{
  "n_layer": 12,
  "d_model": 64,
  "n_head": 2,
  "n_kv_head": 2,
  "head_dim": 32,
  "d_mlp": 256,
  "vocab_size": 2915,
  "activation": "tanh_gelu",
  "norm": "layernorm",
  "norm_place": "pre",
  "norm_eps": 1e-05,
  "positions": "learned",
  "qk_norm": false,
  "attn_scale": 0.177,
  "bias": "all",
  "tie_embeddings": true,
  "parallel_block": false,
  "init": "normal",
  "init_std_qkv": 0.0173,
  "init_std_o": 0.00352,
  "init_std_up": 0.0173,
  "init_std_down": 0.00352,
  "init_out_by_depth": true,
  "optimizer": "soap_variant",
  "lr": 0.00833,
  "beta1": 0.95,
  "beta2": 0.99,
  "weight_decay": 0.045,
  "lr_head": 0.0204,
  "grad_clip": 1.0,
  "warmup_steps": 200,
  "schedule": "wsd",
  "decay_fraction": 0.553,
  "decay_shape": "linear",
  "final_lr_fraction": 0.0,
  "batch_tokens": 32768,
  "seq_len": 1024,
  "doc_mask": true,
  "train_tokens": 105800000,
  "steps": 3229,
  "dataset": "wikipedia_en"
}
Each number is 128 + 24 x the weight over its row's rms, rounded and kept within 0 to 255. Layers, rows and columns count from 0. Numbers have three digits each. The size before them is the row's rms in percent of the matrix's.

# down: layer 7 MLP down (transposed), 256x64, rms 0.236, rows 43-142, columns 0-63
# up: layer 7 MLP up, 256x64, rms 0.23, rows 44-143, columns 0-63
down43 088:145115078123175135130144138099097125123141138145083106143136128113129096097183123110179132103153137158096103109152098126108116099106105151128151099115105140136112166174126144122109166102142147
up44 083:120103139118118157106118133132120152120097099160171097161117125117109112076139156132103150162159144079125139190152178127103135166111101111126130115114129159117127131161094129098134155110149123
down44 089:131106124126121142161148113126154084121126129122109135159141129140147142148164146068132155131119098143154170182109142143102126118164066120086120134099166097147142126161133135153105144117092136
up45 099:108116095103141090087114151120085133177119111133116149133138109086149145118114113154115120144112151158089161101155130107099122082113174171127133125098114136147126145116120109133118189118145151
down45 098:154121123139128111129137175131115121118126101108153098128168136087110093169148095134165129151151115132078143111175130118128122130090125115121162171108122072110160098092153116137131124139167139
up46 106:141070148127090183150185123099133102124120107154168154123116146137087123124102142147141097136171107105134101139100110153130123163139155122164149138124088119148120121114111145093131145151137148
down46 087:117087123128156125137099107130135124107146102089134128118161150117150170094129147112154144159121174161143078120099140167113110083140130112172114138176131142123134132109102126123151140067112136
up47 108:106156128112151094119118126123103102102125101136149086064163154106125114112148149103131170130148169125118172109107092147153117150164174129112109152131158100098137136147140126131093157139105137
down47 105:120148119104149130149121108124122149133126106100112121143086097128118125138090105127131122119091089123100086107124158137098127127132169113110161135087120126150064163116074110098086102143153155
up48 090:114166158090126116077148135113139152115164129131091138131152134104125107147115150139162143095102149122151176116145118184123140154130138192116113127146146125133119117172107086105108112104140106
down48 077:146099093135121105121098168121108121172089171118169159148135107149128116124136137094082102109144111135127109151107115136102106177149106121157135157112145134113165154120140153162124163096143098
up49 108:125160112137128117083138138115133127113068139155108108144158164122107135099157135142140143159107149077122162086143099109127124148142146157087107158156153143159144099111125074130133104119134100
down49 120:134125124101109159114123097114165138097154131119152128132132109119068181117131135132119085151142110119142147164126148132109173079097124092158096121130106125177140156143121164109135105142159152
up50 099:122134151091161132154137153156105118165150096197098130119106155108115124118172166135077127118142104087133108114165155114141118142143120132129138162101150134101143101124140100077117127137127110
down50 112:146078123117166111146118116122136108101134111076144135129140173130126146164127109113131133105116099101141109150087093114128127181143128119102137134130108132152085136099153170122110137110069168
up51 118:145136136097144103114123139130125122174097165132133145107121148120158144084134148150098109160130143129140137114158081114110085087143175141128097121145124157131109108136071098160170126108099151
down51 128:132091161141106095127171127124131122136071127142146148177120104099100099153117112140144090140166105086166133135145118099143150160127134142125151138105095111101161110116177117128133134083121113
up52 101:136144129083139189103119150089147164151135137107085087152147106106116105118129139126120125126186162100153168139138124147138132114123142123153113135105133181118124131119131102081145107159149155
down52 095:131122145119152109124087083184168144136086122135116125109132151122152111131121177137118140147156094161154140174119119153168121118099077167135106101145141109103156124135155119106147131153111118
up53 085:142122173130130158126114110140136144126120134118147102138105139084159097122169128124166111121095120101155143139121192124116093114165184121135119119146152111134165109154106070124153108105113102
down53 089:133149128122136116107141095168127118130158138081129168114150067105101140152110130133143112143105143150125111132129154168108145104128099111108148161143132119165125109105088142080077078107134147
up54 102:158142185108117144112165094092121135080110136173141137145098160131152110116119136126133141128116104081155141148123149114122095097128140162097110157099107174124133106145109136165136119099098156
down54 085:110088121135182156103129090154124132100123145120099107174127099149116156125123140076145149136139134117106149145130123176127143157152135132138114132165153140124178185135108158143154163148110138
up55 096:097129133155128102153117137181124054119123141129127141110103138081126113131140115135084104147118129137131107102124124149086096147139214117119146095148142121145119149132133136124117158127096150
down55 087:125161127103090099141153128121146113148141158176140149111132137121084104139163159165068141162140109128094089116087116094110155137137102101165113143135116156125170139114137112140113145147106137
up56 101:107158151087114158110128147150138166119159090128137139102116101111114051097103138131121137167137112139095077151162135138137132101135108116136149152085174130090116129143117123132112126155111126
down56 145:132129091105146158111122173140186118098119111164131118091091133137162119154130105155099100110093145114140129112117139118113098138154130122122104155092147087121160115090122131144094140177156101
up57 114:135177165151108103124102153113101113125102097121107134138089132122155099073109135115129144132124140140144135113141127150104127139146149110120143127174183137170096102142106121179133099158106085
down57 123:141109150070168160140126159145101096139106141170092153095145156087155134114133107109159138122109133115131126141129162177134108090146135133121127144081149107121141122091113145106121081129142105
up58 108:138132142106114123134154144160138122112164153126121175115083154178125102119125138133162146123155103108145137107134138082108058103163118127125122127186151096129074130138154115127130119130150129
down58 092:124114132121121117136120135150114104117142149078127170138127141133120171103088125106157128139164062134132119131155126138097159124123115146109151143200118130163104116075168125107160129149136112
up59 097:168157121134147101109129147165200099112134116139110117118115115115120129142087109121161125149140085130119103127191158161134106108100137087124150135105133152129108091165123144142137098103123111
down59 113:088085083079099153123158091145073149157117138133150085141107148115129133147148125108142139143121148149156148132138125075115140107132159145118116133142145111150097143114112137080119156107101151
up60 079:147128123100087099143110132153155138126169162112147146139092152115105180114108091150111140157130089116143120131110110117111142118079139095168117162108106120146077123110148137135137087158116158
down60 093:089143171154105139128123098119143170127064120145118162108151137181115129064133161113088142100143134131120121094132130135136102173142125144150148085103129122115159134142122119112147125107119110
up61 126:164131129089138141111129133096142162148147162081111129145099141126154128111159107153127107110139118106132094174166153124112094173148078131124154165159086136129148118100144114148139109161145113
down61 118:117130114092160163102110102123148125141145179141117125143126141142151139138146107159094130143118106144139097085130107146149176118124078107089123169160136143095141160096106143121186136124115108
up62 121:144122125087151142132190157133135130123176099128145119123126152182114136127160099130067101134155090154155126159165122147095142112129125132156166083137135120148140145101141107118128103116111138
down62 107:145134131109179137155109109098126128148135098095095107122107162166152133166135110081121137115104094152135091087148075094111137100108090119124140106161120126128130147159098158124141134116095130
up63 092:171182161142125128129147163115108090145174140130165127118104084117160151096147103105137116124105093158154101118139154100103080117132123162115121104163166159108128115133118139133117101127128123
down63 107:109137104160128107100126151165127136117073139119109108161116131118114134120146114061068083119145157108121132163137120115160093103139156115132134120135123114127145094147117151113182154102108112
up64 097:126121120095149121096125104133084113123131145090161127125147138113144143126108091122153112140118121086139128093118110171145144123149145126127150122099079154083143168167191113116136112182123110
down64 084:079138110108141094110131092132125100126109113118140085117109170140137169129161145136099131087096157114106129114104082111116093160143139114126121153083092146093143149128143131156111097149096115
up65 091:150092152119158103167083139143143131109156109153128125127124133117092116127106092106139103157132152181167164169107132145142163097157119137150131087138122143181112110107123118109095159138117123
down65 074:123141153137101129161145150113109107087094125118135153128150140158115131138135117109137143098114148119116137083106104121112100128150076117090154149111139120086188134139142114083136182096085123
up66 103:106116157114122160138097132128102114104112104166103157115142088134142163068126106122146136127140197154099144142106080119160107145137130165104131122132135129132120125144138106169114148159085115
down66 094:092130105157175119140186145108101127124092169138113150140122121152128099099131183141106115123114157157093125110132149115151127072140124124114138137103103127116168142123160083130130145127149089
up67 091:174088079114134132127152113167131130114132131117151101157127110124080114131158116102120138153118132107171134154134127126131165135116151154163089100150140159137165143116167164082141142164119155
down67 083:130101175094132119136103142086118118062120144105111136104150122165098139107125108124089129103102141118095123143086136123115113129161141095166134135095119095122124107110155151126062140132111121
up68 089:142153141111143067137122143132162116120154100151115146171086142106094102088133123115139174092127150092136125114176103121173133144106107109126127151156102139141123105116122125127102101176136107
down68 090:118127165125101150109183153119072144131120173136140118102126163151122109129104121135119122126132132153125100181123130094111135082136123116105094111104101094096144095167164126126094107116159113
up69 099:115123152120099136102106121109145143181112107135145104155090129114165135138097121133117116122111115093133156156109137142129087121118131154082122138149122099193114140118125160111168116124053116
down69 090:127137136143088117114130131165153135097134129075150124143118170133106155153108138122129105139135164149116151140104096088146172145178151121131144109117162139106140163132141130165096162067140140
up70 105:086170166112083142121159103122116148147109090152112108149119164105134118106161081151125099126153129127134134164113177141099133115102124118112144113174152133104146142126168114091110128149140162
down70 102:161129185134160110123124097110117098108108163108113143125139132107157113129143124159161151113186129124096102094114156136101091167115153102119145106140148158180105114115108136109151136150120160
up71 091:116178120127192151105128141149127137091163146104122144115147130116118110122129099119118142131141152117107085166090102103134128155160115132091107106150136150119088200112115129115125088124133151
down71 092:184123154164109129166154135129115067104108124187124129134143122167152127147154129130145123098176154145119138122133138122124097152099131125135166167148118120134186154136107135142143142149106141
up72 099:137145093142153102144154129148128156098147120074114126182114098128109117122132097122151156115139146100106130128143152137159097114174152086134171193147135111119149114121134129116095086128149140
down72 091:095117157139124144112100120173123084091129118195130130165166115143128101125147155154118101176107148116130129121134120139110176120128098126103088118110139134117132170132088148116155142088120114
up73 108:171123112166117147106141130165132150145139095129121096090153102142162142134144110132115089130095080119129136103150161131088097144127162169109131136121144106107107167109156127098123118113067126
down73 096:120135115133105095119117132114130168108132125122119107124122147133102088141134131164155142163171156093120116187100105111136087150157149143112115138079117105121133138139155137137124128058119181
up74 087:137141131105115150116147142151118109135089107128161107102142135122160164143172130152150126131077125093163109125144150089120101111141121174145117141145085140169099089137123099084126079118146124
down74 092:109070039122151091103108157131104152112152192117128134107120126161115126127112115122117120154121140102117109146113114125122148152105174122146096148142143133093130104123131130131114152154125155
up75 089:125120125149141127105100122136119154090121123082093124133153158147113137119108102139144046131156086108154128150099110156174104118136134082112099097170116119157133129138131121131134130079115124
down75 081:119106146099113169133139118147133075143136113141163175137161117150162095145139103104129165100113145135069119081121114101095126151121103137111153127108135129117152095097111117101136108169155119
up76 112:151132122166098156139107149085104128109130115148110148157151141136156148115086127110127120106122141146134140114121187107116101123149162132122129135143134160177186075120110092106152143168111140
down76 099:115097132124133098147111166143142144136148163150145162089132101080107137104141136094101149135127089136159096113113164147159120108155110094147111130143170151146108135140083118155092160164114131
up77 105:094117160129135099115123102129069139132129207167106105103129140112156126137143108153131134193137103127110166117140166095125107146141116175111126109166120131143147106116142138139115143138137116
down77 108:107187146094141155089167137112091105149123160153112158151125136107124135149127114105155141142119157113102089143170121112116110123111156108129166161136120179116129095134113147100098132146113168
up78 084:105134131127187154120150101129124094125152120085138149136063107169090133097102088138123129137150101130162145144111142130143169097092141175131107129139135087113144110129155157130102129123124144
down78 077:123133131114117107151157121098142089115123098110150156141159087122124116123163122076125087156144131096137136099100115120124152107110118134143056182097128107149129116078144135133151122092123132
up79 111:136120121114147108131114135127088133076127157152124124113134159149087133134169089120127145125126133132163097120166156124083140131167118118160132134172155115184122135132126133110137114160190088
down79 104:128092107119132143168112089133152124120129108154113151127143155174109083108122128111133143145160105139148134115151151065120116207122171166118100109126118126110135115161162121138125126124135099
up80 088:103136138113128087162136149125104128154108111135147133105152085140082124108094138150169115144109111147108148126170143103136087124117134125140118139116111129102162122112137136056127169177089146
down80 121:136097140117159125113149120098100127167131127107145170080085125140104138094157091121103118105111108156114113153113166129112170131138126080117107149114116154108112179123076144116129117160137110
up81 092:121133125107134120091136134100109126121152143128156097097114125189102096141153133116095103155110167161154138138148136101148125124105146159131182107136150138109101106142164133109136151194106157
down81 119:131107189094099152148152119132154106156152132145155124149145103156165123136110167059138105135140135127127137090170141097129120118140149141130166137112139130132124081100145112102117114172143111
up82 096:163130135157127151161173136128130151137112143153137143143157119115094130130089109146103131129109159096127119185127146079134154152144160126132138135080083105173141088103122126111112106108168138
down82 090:099162120100149116128118109121136091103113151111136126108147140147119125138106125202125165121124104140098152132153101142133155182162103136076153096139167102119149147094153128119132167120132151
up83 086:145120108081126122116095132132101132109137141188131143110118126120109157152167102154129112090138103106141113142146127124134156087092136088094182136151103098146101161168104152126093113129111142
down83 083:164115137167103149156141087139134126130123123094110177142129139138161109124115115061142126106106134154156126143097155092136135113106155135134122128152096161099172141098150092095146103130129092
up84 105:152148130148144124093076148131143097151132106133154140134127089117119126140155147159106117109125130170155151103132122171191111118102139078160118150104162106142116130167113072109122135122112135
down84 090:111125083141113150117180134104145137144141121135108161128112098066114168094140125161147138127124130097141164089136141124089108145103136116150110074134132174101146131135122118139100084124104115
up85 097:154138121148087149069122106154117178135122141139119128107123152092086132119158109136136156140174147103104091115171106154147145129134094142128095170112149118106106133122135138145112132160134078
down85 102:098141167129127117094105070149152142130113127159099148116135113126167167109112111148118170133133141115103125110117134086054137138090136130133176124119101164152131090144141138154134133130149136
up86 088:104140136129145170101118132119079089158153118132125154152143127087148150132138093136133120187137162127082140128111142093132141120142176080104120130119103146111165131165150138101117148154150107
down86 084:081150137126156112114127124128103137090135111112144096138158137137131132114095110071131105145152146083136153127188145152111100103152139162144141145142088105122151104104138122128069110155128159
up87 085:179154137131148143135166124131128137120124099133113099072136127132105156109144122110133171101174133063088127138153118137165135121143135155163115093113080165148129124122110095122121147124108150
down87 100:170120106140133129106107105085155105123117143166118121160153121138136141168143145115118150177122105193108138103081131134133116111135132093158139134163120145128098147100153132148139147101149187
up88 107:145135130128163132112137172142116116104101089110137108129143074143127114142159124147109175156092121122174136192145137110147148143094089133123092126107152143103133132099152097123102157152116152
down88 117:125138124125124138143100126114144116128113070099083147103148121089167159151177116148148140140085108113127161124116136083101142139151142104126134134113104143108173161139151166117129105163089101
up89 117:194154163129133096116114162116096155123134133107091110110128110135077129122121098129126164107116207125124149113099106157131152141173162142138137111112124129129141116124141121124115074140124139
down89 132:123142155113141179171100125108146163160115105170119095090118145102165115080160126121089123139164145153180118096128126157119116097130112091114097106121124143136131127132101128108140101152141122
up90 092:157146125151101085134148147132115108138174112124108115138138108092118113139104145100149093131164156136107156137119158114117166143124145147119217146122132111123102157140142094147071130121117126
down90 077:120171154130093155120163109123076117140112125160164161116126130126133131104170154134148135148147132110107098098126094096141129089138092095161109129161137184118158142139135129092128104119103096
up91 091:121141113082141096112143142151137141161106168162119128155126138081094109137100139108113124153117136143129152129134154159095116143129163129149121095100167132100092116161151138141151184076156138
down91 086:156146138106157130157099114121152130180122155196156108092134123154120144167124088144127131128137118136097100114170119162116156148122105152108170148117122112130131161114102164123094159146129116
up92 101:109108139142125095118154169113086114091116180145097117108126084139150181086151101131141126127117113135138148108115162128112135117132170163114114124143145158136069162148142117126141114120090116
down92 103:131148134132091154168155132101105112111142132118176134116076112157114116134115179146130114167160129100136144063152119113114140141123109147111148164124144163139097130108078134127145146169136132
up93 084:182083134117088132087116166126147149158127134133172112133165181138152079117141103146122118118093120175143106138109087106140120113157148112147115098135100142140112115143124110111123125160141104
down93 073:145147147130100159072096126163118136086126094157126098176158155125136146123110085149140117116076116143143113152089136133142118120130079167086118113111130128140129105149142124150129133146131172
up94 109:153134164103141109091082133183156100135106171148112134142107148105132150078157121156123113177108142119136128115113085161107115146143135164161074138135119143122141146112122118132143116094126112
down94 113:135146117172117139143120096150124144135110088191137143158150156146138127117116125086132169137105147156140145148157170161118142127123119101083086121091138140143113194108112123136139101115124132
up95 096:176142159133144180131122142191162110140163124085079150126132145141111150100096092139098118117152127129111113155122094139097113129159127125134137085138110166148161147127136141145112134155126149
down95 092:137121112102131123147150129167096137122150121114118093088136136104107144111147097123115073099164137143153125080135123157120100139088112130119087161125140130110135167173100118127180157094112152
up96 107:146131161106131134116129111115101118119107074138115141128119123116130102129125132159155101095153148113143144164133182081111170149069109105162143159140162158142121100122102143136101126160089124
down96 104:136152131139085096107119155118142126188129147155121119113164088115154105112141109121132156136127119110099088139161157150091123122129100154156156134141128079128149088128112125118112162069126097
up97 097:166138148145121102108144148129158171138165136126159083122130127151186118143099105131165135099118086086148142144125113139105116133146165105149155130090086110136139107124090098134163127109129149
down97 106:171184164148141108142117096100141182171132093181101160108136121125169121125135156125110118123131123137133141123119130129146147127173167148161142154130131111118116150127121102123155084163147125
up98 095:165116157112134086123160134148125128122106113165117093107135127090163124110096092140107147109143156112104107125131136148102127119100128099114130094166091145082133105125114157149135143147157199
down98 108:091156119114149105109109125120122138092145108144124155143110105145137100108182151100093141164089168115104116115141122129133127077136095199159125102104108103149110142113120106107141125134127096
up99 108:138168154158140135114085140132115102141121116085081168099143110140063122161108102154130116144126133126088150069163148164133129140148136148151101118142121108100111145170129150126125113137127126
down99 099:161154125154137102184100140120126120158114162087109158147141156140166136139144093100126136164104159118116145124123133113128113095107150091144079134172160144120114144101131129135110105080158113
up100 102:159138142148118145105127162113153140139148149128079108143156114103101121153135107119087159099119130097091128129147143142087150142136160156104126164129099158127153149116067077122141138158129090
down100 125:092118117161092138156116144098148112150178116129192122109131147161115091125101131126144127104103121135133163086130144156134133156191149142127141121131130095130141117094144139127137113097183146
up101 095:152170120123154119121108147126131103098110130136146132117173157121124126118137117121180079095101133145149094131125126131109096129144104125138144128151084108099127129183105113130138125181202123
down101 089:086145092125149124135125110133142132107108106119107087119135141101121100111102149088122142127140128148074119105173119161091126173145138129122119046118107104144144157088124140113141159134128149
up102 107:144137129147114113139120154137154139095103128160153164158129094114163117135119148153171116159152116072126125153161144101130141136127108101168161119143130123144102196104117111164093115115095135
down102 100:137092127097055140098133117126143136139143147165143168112158126139128107117103169138173133120138142112132154155127136092142134122120132132138110134103152116112091209151140105123103122091119147
up103 099:088175094130134106128157110121111132170131105093117093087154101111105121149115131084149133171157087125140111153116137129155119179128142146147099164153126138109097097143090120145148117112122120
down103 088:109107111149156162141152153103100067173155124109164101114115179134163112108130103143127167097131137155145140116140092114133117118140154117122126167151119118113095158134122177149086137135130137
up104 085:144134110098171148129161107141128145135091145136146169135141119124158080107112156138125131141118114137094150168139142159118101109107096092154148107108096098078168116096132140159129141126180116
down104 088:124147118113108139084131139094122127106144130155112118136109164098118139152099148143171119122157148136154151124172133085178157145115138148075122130156139174174101167136129136117157108093121125
up105 095:118133119113121154151160144105134133103112125142157130166093096143142145125139166151142067179128126100092104139157149130130101096115116088144134123133106133134105145103126143135172098095134191
down105 085:115152113120114122120119109091162118145163092107092127142106122153114124124075121168160151101099114097155067133159103145119154153105114149135144080128126116092129086118103148104140125149107127
up106 113:138172151134167101107153112120103120189109111126110108088162138144129134120068123103137110123112144109131147116104091175135148104153114133173127146149147151155116124120154123127128130143066139
down106 095:119135109121135134118139116125101129177152110163119130114108116151114125180177121066104115138135121120155164100164107140126118114102161109188142121082139170147097145166141145114136144123125119
up107 088:157124100125082155061121137147120143137139144156160161155140145157113109171170117144104141149136122138130138115083102150108100116140120167111133126116101095125093114102171128092117128153120097
down107 074:134127113115121104123099134105105174119112127101119131137148108128116099125137094151111114143082158184131120167106148094158100090098165156114126149129132136114112133164132093106184118150085145
up108 095:178139100134140107112142189152124121121123149121145094170142130129123164156113130097163149099130090138101112157121109117136153097175144145131126136114148082134128104109151083150127183130112128
down108 089:143094114100109111127130152172102150130093112108116134097100088094160116144173126090172174100162099148120146116114144098117076146134141132150110113128127135079133146129145145150137133110151108
up109 092:104149130085103124124135155142126145107115088135126141139165109152071132077150138152126144180138131096126130108126128129114139136119134124167177124112132164108089186148123091142133093111110102
down109 087:123103098146105139131119131142124132099082109089112114185131128120103081164123103089113167128141154161113113084112162133131127125099174121101157143106108124096091136077135135123123141117108129
up110 099:140085114096103121097113116153101108156127135118109122141121145131141103134169125127141111111129121174144165154164172121116128128195149138141130156132159140152093074159121149106098172132117122
down110 091:108168154166090150098136110157166163148124141124177116133126144162117139113112151133140128138112114094144129149108151150121151171133177128120113101158131152119144102110117155064135141106169111
up111 094:098096129137144209097134117171136124158137101124128122167138106125121136129097135150108108192106123094105129141155159151125127138142104106140101143084117138117127146099097138086124141126153151
down111 092:161124132111170079145106151117132145120068139114087139101115150129138121111117130152102129104166164154163080132114089114150119117144148095120122139104155132120118104139094114131179105130088142
up112 098:122144165096129139103113150132106095126126157156142102136151115137121196136128082160157119162084116111155139122151095151129078139157108135079122116119133120164142147117147128130150124104081123
down112 110:111127108149145100121151154132120172170122158189121116125117151115135142138105130131150110142122118145077146151115140164117127142123132143136071137185148146097135133147145118115076098140076113
up113 099:120159117128116096141149171134136092146087162117139093129155121084114136123111100103125117163089116152107113167137139119123118132157164094135125086170170133134086109121139143094127167158141112
down113 119:172121110144139112099143145152155123101140095135141089179117110084126101125109125101121114141171120120169084127130100106098131139138087122118113175135153123162139145107103142124094148172157113
up114 099:151145124120112126144110173148133129090159138125132148143115093098094135169106124115114113159186132121113141144187156172143125132121129142134131131090159098157084130134098081158110159117121126
down114 128:097138111114133119121139139118110122109128116113157135082148113113124137139127128125117112132149081146144148122102144188163154150158125144129109129095137075157122146069101113180114110178099096
up115 120:167119126116161120116168154102116155112108153098100123104103167084140121122088121135140146122169149146120148154151074152108123139129141119140099173125107112166150154100089085136125140125120159
down115 141:128138139174143157137138120125165156088094106129118124169133122118127073109114135115155141151129110110119113104128121106139103106096110129161128162103082163186138160142093099089141147149142147
up116 108:132162177139149130104124167145100091095113117165156113108136148126152056135146131134128136113132129148125100097108103097132101120128164118104109170140135176119115128120159138160116141172112112
down116 114:105134114117092148113148142106060109154186092141138145087144107117081158137124102110128124139111138138141135113158173128156146111131086147132135139116117127175138140112119099117118154165091111
up117 094:142146143143117111123140100102142109115117075118145134106148130168108155104135143166171093130103136102162123136091106071127076122115094078145135137167124116140146122154103132119144155155101141
down117 089:119051064094142115169136134096129113122131147103160145154136136138112100145128132113169166121119152125096158094181120124150123136128144135152139171134134147129135154130138147134118121156094144
up118 107:120080123167085125109117100179144160099098110161133109123138089120094120114128127143125144114109136143155105133172135108121159152154151110124122124171182092180148090138118129120121122131130117
down118 111:089091140146132130128123165123101118168116150153067090072140163075166159141160150127128123144106130124110128146135138142122156128120127126150132142133103090157116103145145110143135157136077131
up119 094:140099098168098112132142132117096159124119117163105094104127112138112160142155140139121126162111109114135108145155145176114146112114138187090102135164105094163167095118160138154094113118125117
down119 100:094104146137089139158118145137144149138155110165152144131137112188146106168163155166099151122126122106079132097156161140122101148133086120151134113179124151129167139119166125130137112122133138
up120 097:136131128155148117068087151129141121113147106086136077170144128174148128134132116122130106124148159103129144136123121134118178119171135121160103114165139109104157144140096102182121162135119146
down120 092:088123129138124153154123112146124127136137159066154111182087132179089085148143143143146121131146090144125165114121158088135131118136130141117165122148130123119135144142113119117132114069172118
up121 099:099130178127107116109139122145173099169119108155141123105086120109112090143137088161136135168084092143130140105105112152141101114136152143154118123095180122124090152112123120164104143144142119
down121 113:161115093157087120136175122124141142101147079135136110123115156124146126136184138166121158114121144142130178122142154127153105120126118120105140116116155099138137105168134077139079096164120111
up122 092:147099152113118107097169139089113101127130142106092150113088147121097122117104064114141117116179106168132160111111150097086104152154159135139094113117106127148107144106138143105110113126148114
down122 083:168133129138127123122130086143112111141093074165144154164154141127127061140111105151171142160120125109130088130144103151093168108125118125126135143137124101108157097137147166107167141115110126
up123 092:160147168091100101123167167084135124152139151113115085102133142128114139148141117168118126156104134120108103137106120170082105110148118159157147162105113092138130152175130131103108112127162129
down123 091:138153141107140132136138114143125134132095127104124121167154138122159110097108149153167119131166129135167169082104156121140184197161132105104123108127111170147087123115125128115110109127111097
up124 100:068138143140138151115169129135145114084118150146137126120141142165157113132117106160159120123134117147133142133156123113139081113125137128113139171142112156152092140079066134087162103131096155
down124 104:109126116139128155138124095163155112139119144175106177131089130145094090128156132135131093150111115140127131161090126145152150138118121087125132129127127114071173161145157131132129085180117107
up125 085:137142133098149122097124119184108117165153163129129130102103174102117141115142103136144133119137095134142120104173137124141126139155165091127143144120123067107112142089156133112145102163181101
down125 101:134156164107089128173118132148130076073131145149132133131129167129146145113152136126163153107066112142110159156165146130111094108166115102145098147118115096081132120141136120127120132106141129
up126 099:146140132116099112074118149131165161139165150145136118101136149131144065118148103141136106082120137161127117121151095115117116157112147086132140119165175136157082105121146120141172115147114124
down126 113:147161192096095141125131136132136100139106083117119126120121106102123140109159156124124137124135176109173136161101128087106130152112102102125172132128082136149136119083100130145115127142175113
up127 107:105157095110151160128064153134178104132121106100104142115089122126131133103097071142083103160151127114164128140154134117100122136125140111110126096138176122138138144133135133120116172124114161
down127 106:117131120160120120078110095117143096123154154101122116115121116134109160147124182075113127092146133109114173136132121163151169076156161139146137146157140122121097120104137128087110142104093135
up128 084:122142133114160106139127104140145122141119129139115096164119118105149110120089144138138123119158126093078145157095097129157122090153150095118136103164136094153182155087113134135065133140123162
down128 091:146113120080126112112110103184100127164117119126062142114162132145128109114126151112154124120128097119161137093116122087157139157135125157121127169152112155089116129163112157085139152105141122
up129 104:149116108097127143113119136143102161119139141149151113159153176111122169109132150140134149153077137122154116128157111132100149139136147119088096094084120168113131074107122081175136112140140148
down129 101:144121137114125139150109108105132168101059102106139131155148139149139103134153135130127149109105119124102110108146117133140110081181142152112135164128130107132103107128132051140155164105157150
up130 099:142176121130148153116146137128102171123105124114107120084111169133137108097076150106076113170102111120148143123154150078145137149106117157143131119110123128140162094137152147101165112161124125
down130 099:156127126163145135126112196160111142106124116194128136121082159123104124144141098098093135110144150177095146116137152141080132138154127123151113156103144116129163113112134156143098106132117125
up131 113:133130133107131129114140125124116086135134176123114140135118154120089119128121139130125186130200144088133135110124145161100139073146142136160102153142135123082110059128150137152130145136130105
down131 084:139108142121103134104132093126129142107137122073108132190102140104110138142148186136129122143087126127098133129126151117128148123157151120135121127134116169115136197162135159142123126060119144
up132 101:145174155141154124093140125143104077124182106135150096092133132084103080146149170114140147115118122118116114121145159173135137159108128103114127167129104139099117147140132119164103140137149095
down132 110:104169141111097141136148113176132144147138154121131105170125121120160110179103120132115104116096156148155101119103096191177143129139079112125131132127142132094092132124135142133164104155138140
up133 081:138131126119102131073159125149139108152158079133095138089127116099152134118087107111120141089139108143154131123139146144123187134143141110140116148081147130130142084153153120169079130094126124
down133 071:141128124149143135141136128114128110114082136116169133168127154111125070099144126124125141173131101086123135113186110160150121126086144116131131124114112164114140127157157207114094114122135127
up134 113:128151181111139109138141177182111121130132086139169142134073116141130142133119100166114125132124100131160089130136133094154110146165124079102145125121154109129149126100148080139112134104133137
down134 110:137077097132117153128152157155129123105134162147074164114156127181105103141158131175134117123128167125136103128138111120125121092116116122112138112097130128076141125119119080158087151136110155
up135 145:174111092139081117129116150178181110108147157135094116163135120125136145124135106142127120157105129109151170137149184120111119116101146134153129117171117103098150137174101133125110136134117090
down135 150:147102130107091100126115113139128099103112110173123166208131135103138115127126124118178153111092136109126139130126118152118084143143116150129165140131140095110178171160136114108116161128110131
up136 107:101144146105107175117137125145102162157124135144138143108116104126173141106096147157179098125138129156159102117095123126094100125140089118102107095123082116110080116108137137145162153159108143
down136 092:112109081151103111116138096101165149149092116103139103152130134138184109165118111141128115139167143114153159093106117123108118111132097143119122090114130143152079147123137148124123182136168164
up137 108:120111129124154090144143138184125132133161139130124142132145154123115119124114137153088138118141167120148114094147187106059115121159166153144108182114158150120123088131121134087134132121112107
down137 114:128143102121143093121103175092117121152136168142130147113094126098134114122072112127081123101111114117131140152121084118177138176114162134108166091102133131130128129128106149150084132164141112
up138 102:147122146124126147113093155132097132167169149148105111142106113088135172142179099154084133149108119132145155098103136115141098149134148148109099117108119146178138183118158115114104152145115133
down138 112:135116153108127129093167137146151137108103100156150124169159124132136127166128132133120163152076146154183144140126185103089121130115141114122106147104136143164117150118103093123092108126175130
up139 097:156147172153144113101161119144091153125105194127131104118128157085138107111164116135138114113093160111124128111122099145140132136129099125158082133082094139117126134146171126152137105170131103
down139 086:111117091173138137116144106096122105111138131102127057137106131123105125129128103166149150109118086086109096097166109109147102144130126145124145143094141151121099144130140082143155172141095138
up140 098:100173166122121132112107106121147088118137124107097117133109135095096106114116120135164120151175118109061130147118122082103148098106143094119109108161152118094123122131164108152110164140139151
down140 097:114127153137123100149126165072125128170126171172183131143142132119156141102106166100097128095128145179131133088117159114134145107120150150149144118114129125153103166115118103087126137143151135
up141 091:157133126095130134124159133136135100086116134060174099137102123127135136115072117143167124118111156121162145151096119124119133167134115179126165160154108096118113115120137124146098147117086139
down141 081:148120075130114107160132162088112114121117141108134130133103118125128143147054089098117156130105106110133135122167087155124143160125108144143144184125134139085154117110167163129134127135117104
up142 103:159167130136174126090135156117096086101152189158159118135127143139132124099142169172117114158093128138146115130124125153086159128099153101133109113133114137120116136129109112113115128082122083
down142 107:144138165101194111170121133130153155141125099166124141104124122116099156137137153156128130133117120142159113148121103145103134104117108167150087138131109107092180092118131122161096096127087108
up143 108:115132086132109132133108082134179135116113142111120124131125118130099113119127138142157122152125153091103152131138149112097175176149164104155107148131153107172094132086160105134115128143145190